config = dict(
    hidden_act='squared_relu',
    norm_eps=1e-05,
    optimizer='soap_variant',
    final_lr_fraction=0.1,
    max_seq_len=1024,
    train_tokens=117800000,
    dataset='wikipedia_en',
)
Each number is 128 + 32 x the weight over its row's rms, rounded and kept within 0 to 255. Layers, rows and columns count from 0. The size above them is the row's rms in percent of the matrix's.

# layer 2 MLP down (transposed), 512x256, rms 0.135, rows 239-251, columns 128-255
size [151  70  49 172  48  32  39  43 129 129  37  65 144]
[[151  76 171 173 102 167 145  63 124 163 113 151 125  79 157 150 149 132 190 163 159 117 183 113 130  95 101 156 122  85 139 148 133 112 140 136 159 128 103 161 133 116 191 181  93 127 150 154 153  60 124 118 123 135 138 152 121 109 113 200 172 158 157 124 131 115 131 176 154 187 159  67 114 110  99 127 120 145 167  83 176 145 142 114 172 100 164 194  99 133  84 150 155 130 163  68 181 126 137 134 173 120 107 164 115 138  81 149 119 106 154 159  92  88  89 111  76 126 151 171 192 109 106 113 118 130 171 154]
 [143 104 165 128 126 177 150  69 122 143 143 135  65 126 118 118 130  98 198 134 135 122  98 139 115 112 137 119  64 121  84 127  91 148  41 128  76 143 130  99  69 140 123 120 130 103  87 149  63 137 123  98 130  91 108  95 136 114 175 109 157 150 102 160  99  81 102 142 121  70 163 159 159 128  80 121 165 124 119 163 142 129  71 142 166 175 112 149  84 179 103 103 145 181 144 134 121 129 135  86 193 121 117 148 119 117 164 160 151 151 102 109 114 161  98 177  84 185 163  82  85 168  94  60 176 150  78  91]
 [ 66 163  77 110 158 100 145 115 204 154 185  98 127 133 101 133 128 101 118 174  76 160  74  89 148  98 138 149 110 170 115 126 150  90 188 130 115 156 112  99 156 153 149  98 133 126 132  85 112 103  88 164 104 139 164 130  81 142  54 138 132 144 120 158 133 125  73 145 161  99 100 134 136 121  96 170  97  66 158 124 143  85 103  49 152 138  85  93 110 149  95 137  85 126 182 153 140 120 103 172 122 118 131 131 158 111  94 125 100  52 136  98 163 102 110  64 146 100 139 103  90 100 116 123 132  99 111 147]
 [107 122 133 168 105 137 123 123 104 104 106 162 113 154 108 141 143  47 149 122 147 105 103 115 101 130 112 111 181 139  71 119 147 144 158 137 153 118 200  71 128  99 114  94 153 186 150 138 143  95 152 151 122 112  97 109 106 166  94 105  82 171  96 113 187 109 108 142 152 171 166 132 165 175  84  75 125  89 142 149 143 134 143 181 158 137 128 144 122  89 159 144 105  94 160  77  93  67 162 142 174 130 129 147 104 110 121 153 127  94 118 136  91 154 106 107 145 146 175 201 144  65 167  94 129 145 193  96]
 [114 128 134 144 134  78 133 126 119 132 141 120 100  64 100 106  94 121  95 115  71  71 168 145  69 106 125 198 108 139 151 132 170  99 116 141 103 109 129  77 136  80 161 127  80 139 143 113 123 120 100 169  96 103 109  88 149 119 156 166  97 150 164 139 135  79 123  73 145  92 134  61 146 126 210 105 189 123  83 154 102 114  58 124  72  83 125  90 124 128 110  94 136 128 146 158 105 157 156 114 122 124 102 145  78 125 172 156 120 162 109 134 114 128 157 103 170  68 151 132  95 109 103 108  88 111 151 129]
 [ 81  72 122 127  98 126 160 123 135  98 135  93 149 177 163 104 184 119 162 161 113 111 174  73 108 192 174 101 129  83  68 112 116 120  97  90 140 158 153 184 101 166 140 139 188 129 146 115 105 128 135 114 102 173  95 137 156 113 133 141 119 102  95 142 101 195 167 142  96 112  87 152 185 111 154 184 154 135 140  90  95 153 151 152 178 138 140  92  89 161 165 140 144 179 139 113 194 101 116 163 102 150 136 166  60 130 117 142  72 119 131 167 160 153 196 171 100 139 111  79 140 102 120 151 158 137 130 133]
 [113 107 147 156 123 111  77  82 170 105 154 103 181  75 165 151  87 145 159 144 143 103 123  81 151 109 167 131 126 120  94 127 101 111 113 100 144 133 117 146 132 111 144  97  95 160 161  91 202 128 148 121 171  99 161 113 170 189 149 150 152  49 120 137 101 128 153 157 169 122 117 117 151 185 145 124 169 170  95 165 126 130 171 141 159 142 192 120 111 153 155  66 144  86 128 128 118 132 158  96  97 115 106 125  94 116 135 122  50  80 111  51  93 116 140 127 162  74  97 131 135 140 111 153 155 136 109 123]
 [108 155 104 133  98  98 109 162 151 134 133  56 200 102 112 134 118 138  95 130 161 121 132  96 131 124 115 129 166  96 136 150 138 101 109 109 148 125 117 107 102 145 151  95 173 112 154 130  99 167 100 123 106  62 118 132 158 123 173  75 179 110 137 162 134 126  98 146 165 115 157  86 156 110 170 167 152 130 132 106  90 127 137  92  86  89 140 158 151 118 176 180 146  77 135  87 122 122 111 108  84  75 129 100 159 198 226 123 101  87 226 131 111  78 153 109 126  72  76 149 123 128  63 180 108 139 113  94]
 [ 79 125 118 168 134 114  93 123 118 133 103 151 157 117 161 206 112  97 108  97 129 132 132 114 139 147 120 141 177 140  74 166 135 167 153 145 138 158 116  99 123  75 149 114 165  58  84 183 128  96 144 173  74 127 121 146  96 139 124  70 155 111 183 142 125 123 117 104 145 156  82  84 152 121 148 129 160  94 186 127  73 137 182  66  78 158 160 107 101  58 137  93  93 107 186 155 116 122 165 123 119  83 115  86 119 132 144 156 135 158  92 142 153 126 107  70 101 147 111 140 163  51 178 124 112 160  90 163]
 [ 90  93 122 132 100 139 117 117 149 126 125 115 109 169  72 145 151 139 144 113 135 120 112  36 145  99 114 140 134 109  87 113 106 134 129  62 134 121  82 125 110  83  91 115 115 119 105 134  92  78 171  76 152 148 143 178 105  92 165 140 121 120 159  92 107 166 147 150 141  93 110  91  63  97 126  89  88 157  95 146 158 123 149 128  97  56 116  64 164 118  97 141 197 119 133  77 159  90 152 143 111  97 149 173 168 107  99 145 197 157 156  97 103 149 126 185 132 131  93 109 109 114 125  93 127  52 100 104]
 [124 145 175 140  75 129  70 132  91 122 105 180 119  85 142 141 141 116 137 126 118 119 153 140 171 181 104 157 190  99 129 156  93  87 141 106  96  87 128  97 162 150  75 125 156 121 156 160 124 180 169 143 138  88 163 149 185  77 104 131 101 147 121  98 171 100  71 145 193 146 112 124 106 203 111 106 118  71  64 134 162  75 138 133 137  94 143 139 126  91 138 156 178 194  68 153 138 144 150 121 127 155 128 152 152 172  97  91 136 114 138 135  84 153 136  97  98 134 141  93 141 150 138 122 179 112 135 206]
 [193 160 191 121 138 146 155 127  93 120 145 106 105 198 142 218 178 169 134 121  77 171  98 148 142 134 158 163 130 143 128 169 135 142 162 150 140 120 150 139  93  78 108 138 155 130 146 132 107 137 151 103  94 171 151 183 119  87  70 145 117 104 155 122 119  78 166  80 146  91 176 101 162 154 142  64 116 118 100 135 132 159 106  89 139  88 147  82 125 137 175 156  79 181 147 105 233  94 135 125 197 166 118 108  77 198 163  91 104  88 165 109  77 136  93 168  71 138 152  72 102  97 106 114 139  95  51 142]
 [ 83 124 120  98 192 166 134 106 127 119 188  60 110  88 111 144 130 168  99 136 114 155 104 144 132  74 126 134 144 167 116 119 127 117  97  91  90  96 155 130 162 191 141 155 163 127 110 102 163 118 105 141 173 153 152 143 141 194 104 141 134 133 161 140 123  92  96 152 138 114 167 118 156 151 106  87 149 122 156 199 107 109 151 142 164 104  97  89 100 103 109 124 147 154 136 130 152  89 109  98 148 149 154 117 149 126 174 143 150 136 148 228 162 124 141 132 144  87  68 123 130 123 129 188 122 132  73 126]]
# layer 2 MLP up, 512x256, rms 0.121, rows 240-251, columns 128-255
size [ 57  44 167  48  33  31  34 142 131  38  47 147]
[[131 141 167 130 139 136 101 161 157 159 153 131 193  71 150 142 133 127 135 116 179 170 151  58 120 174 103 115 127 139 126 124  91 169 166 122  57 136 167 160 165 129 146 171  89 110 128  92 112 141 121 109 132 147 157 126 165 139 160 158 157 152 117 144 157 165 152 137 132 181 116 151 160  90 154 126 145 197 113 177 146 116 163 102 142 158 148 132 148 121 151 123 139 125  70 105  34 164 129 117 114 127 148 176 137 155 135 122  82 133 147 196 141 141 118 138  47 119 167 126 147 103 130  93 155 146 101  33]
 [118 120 155  76 151 193 156  78 119 146  83 143 101 123  70  71 106  90  86  72  93 110 174 172  87 152 126 124 105  75  64 131 108 103 139 148 106 150 161 167 113 142 135 141 154 107 192 102 132 118 136  86 156 149  78 126 100 127  90 122  73 164 106 162 208 119 144 100 106  70 157 123 136 172 152 129 166 149  28  70 122 149 137 163 148 116 175 137 186 183 142 142 127 128 103 134 127 151 136  99 118 139 125 111 116 154 142 165 119 143 131 136 160  86 129 162 136  89 184 159 159 113 115 164  97 123 148 143]
 [116  99 128 169  94 118  81 131 131 128  70 115  91 145 128 128 119 106 160 153 166 116 112 148 133 147 104 114 149 133 123 112 158 100 104 181 154 162 125 112 131 185 141 132 187 118 107 115 148 127  74 131  98 187 115 130 129 125 165 131  74 148  94 149 191 144  96 156 122 136 107 173 105 164  84 117 153 145 129 110 127 149  96 121  96 154 104  72 131 124 104 108 164 132 141  97 131 115 149  82 104 139 107 114 131 109 131 221 124  79 141 142 138 116 101  62 192 173 114 145  69  73 124  59 145 161 122  97]
 [104 158  93 154 145 108 145 120 135 103  99  71 143  68  91 143 144 124 107 157 144 159 121 143 131 118 127 180  87 143 190 101 141 135 152 204 143  94 189 125 118 155 105 162 141 153 140  93 152 134 153 115 109 134 125 134 102 118 201 126 140  81  81 112 101 112 125  85 153 120 142 151 108 161  93 144 117 164 238 144 113 167 116 154 155 119 115 142 132 163 147 185 121 125 117 105  86 161 139 138 137 129 204 105 125  64 110 113 119 156 107  91  91 101 103 161 129 162 135 153 142 103 153 108 175 125 121 185]
 [128 136 124 169 119 132 149  94 107 132 156 101 136  89 132 134 141  93 116 149 106 188 102 125 144 129 128 178 110 131 114 126  78 120 180  97  72 178 139  65 100  89 163 109 119 125  94 142 158 172 170 132 190 177 105 150 102 140 113  99 180  99 136 123 111 132 101 129  79 120 128  87 116 110 121 160 161 140  75 129 102 180 137 104 171 186 104  86 134 115  97  78 169 151  81 144 116 132  44 123 123  81 107 154 144 163 164 137 170 126 165 155 123 102  66 150  40 138 145 155 109 162 175 116 165 129 115 133]
 [167 109  89  94  70 138 188  95 144 112  75 199 114 246 106 143 151  68 129 137 101 149 168 206 106  75 102 100 121  75 128  78  94 137 125 118 158 130 130 168 168 150 131 141 162 140 141 130  77  99 150 135 119 136 122 131 117 168 216  65 135 106 124 128  94  61 140  86 104 108 126 118  63  86  95 188 129 141 173 108  62 147 172  88 168 169 107 132 113 172  89  52  87 146 125 169  97 182  67 124 173  59 156 119 162 124 124 124 135 122 194 146 121 175 101 184 123 116 115 147 115 136 163  65 141 118  96 165]
 [137  79 161  99 149 108  84 195 159 114 160 168 126  97 129 158 103 163 135 139  82  96  90 108 108 176 138 123 167  94 145  72  45  95  92 121 118 118 109 133 150 169  55 142 150 157 150 150 130 142 139 134  87 149  95 113 151 137 138  99  94 143 174  68 140 124 153  93 137 138 143  82 131 190 156 108 123 101 128 123  97 173  95  87 133 180 100  99 152 181 110 121  74 184  85 105 182 120 117 144 171 151 101 193 115 123 125  94 146  77 138 171 106 134 137 116 103 148 197 125 127 119 175 183 156 113 158 155]
 [ 79 106 179 112 135  98 119 126 142 101 113  76 136 105 112 147 166  68 131 160 148 111 167 167 147 142 119 229 159 101 200 140 127 225 141 159 109  64  72 126  97 217 149 116 150 144 109 111  84  97 186 114  81 140 121 110 145 150 110 129 115 109  91  87 132 164 135 162 124 142 148 180 170  69 147  99 130 110 111  65  81 157 114 108 102 143 132  74 139 164 116 111  94 133 114 169 159 137 131 124 123  81  62  93 117 152 110 167 139  62 146 124 126 123 157 113 157 145 181 101 132 169 147  80 124 120 139 161]
 [174 179 147 153  89 161 107 115  94 120  99 150 157  97 123 107 141 167 170  90 120 114  98 139 146 152 125 130 104 149 110  96 193  67 164 120 132 153  67 146  59  90 113 165 139 154 132  73 142 104 179 144  99 140 138 112 138 169 129 154 202 133 100 111 109 117 142 143  90 101 128 113 187 173 136 134 116 146  91  93 147  97 115 137 137 104 166 137 181 109 129 160  99 134 147 192  98 109 141 158 194  82 100 152 111 120 116  97 133 151 170 105 103 125 155 166 163 150 195 176  94 148 101 108 147  94  93 127]
 [148 182 115 173 105 153 100 137 128 174 104 133 123 204 161 108 177  89 134  97  77 107 213 140  90 116 122 149 120 121 121 118 139 123  70 158 174 107 136 142 110 111 107 170 157 105 159  52  92 153 155 108 130 188 135 127 122 122  96 122 110 125 150 132 148 134  96 124 129 127 143  85 139 161  87 178 127 127 112 133  99  99 165  80  83 169 106  38 139 195  80 160 103  86 110 121 153 138 181 204 147  90 136 169 141  92 152 115 102 129  86  49 124 181 113 124 155 137 144 115  89 181 137 126  60 100 162  92]
 [ 93 140 122 143 136 105 167 157  87 119 159 140 129 126  99 127 153 138 139  97 189 139 140  94  93 209 184 188 170 135 149  76 131 172  89 113 157 131  97 200 126 141 107 183 128 182 147 132 163 112 118  86  84 145  75 124 130 150 140 188 136 195 181 102  70 110  69  83 181 191 101 170 111  92 175 120 116 140  90 114 124 121 169 156 130 107 124 190 171 126 146 130 151 107 117 116 164 158 160 159  77 112 122 119 135 152 100 137 159 139 169  98 112  85 166 156 116  82 117 124  90 108 161 126  98 103 134 148]
 [ 94  85 151 168 123 148 142 173 183 128 126  67 125 127 115 145  97 117  89 156  73 120 174 147 186 116 103 126 142 185 156  55 169 113 151 147  88 139 123 114 145 154 110 165 122  98 137 129  99 151 162 201 170 133 130 141 157 138 124 131 145 164 149  70 155 138 127 124 138  77 126 150 174 133  88 138 153  74 130  86 132  63  62 148 165  59 143 138 120 112 132 149  94  67 121 132  74  89 177 115 138 123  73 121 158 148 104 160 152 100 122 145 163 171 162 143  98 162 140 132 139 129 161 120 132 125 167 112]]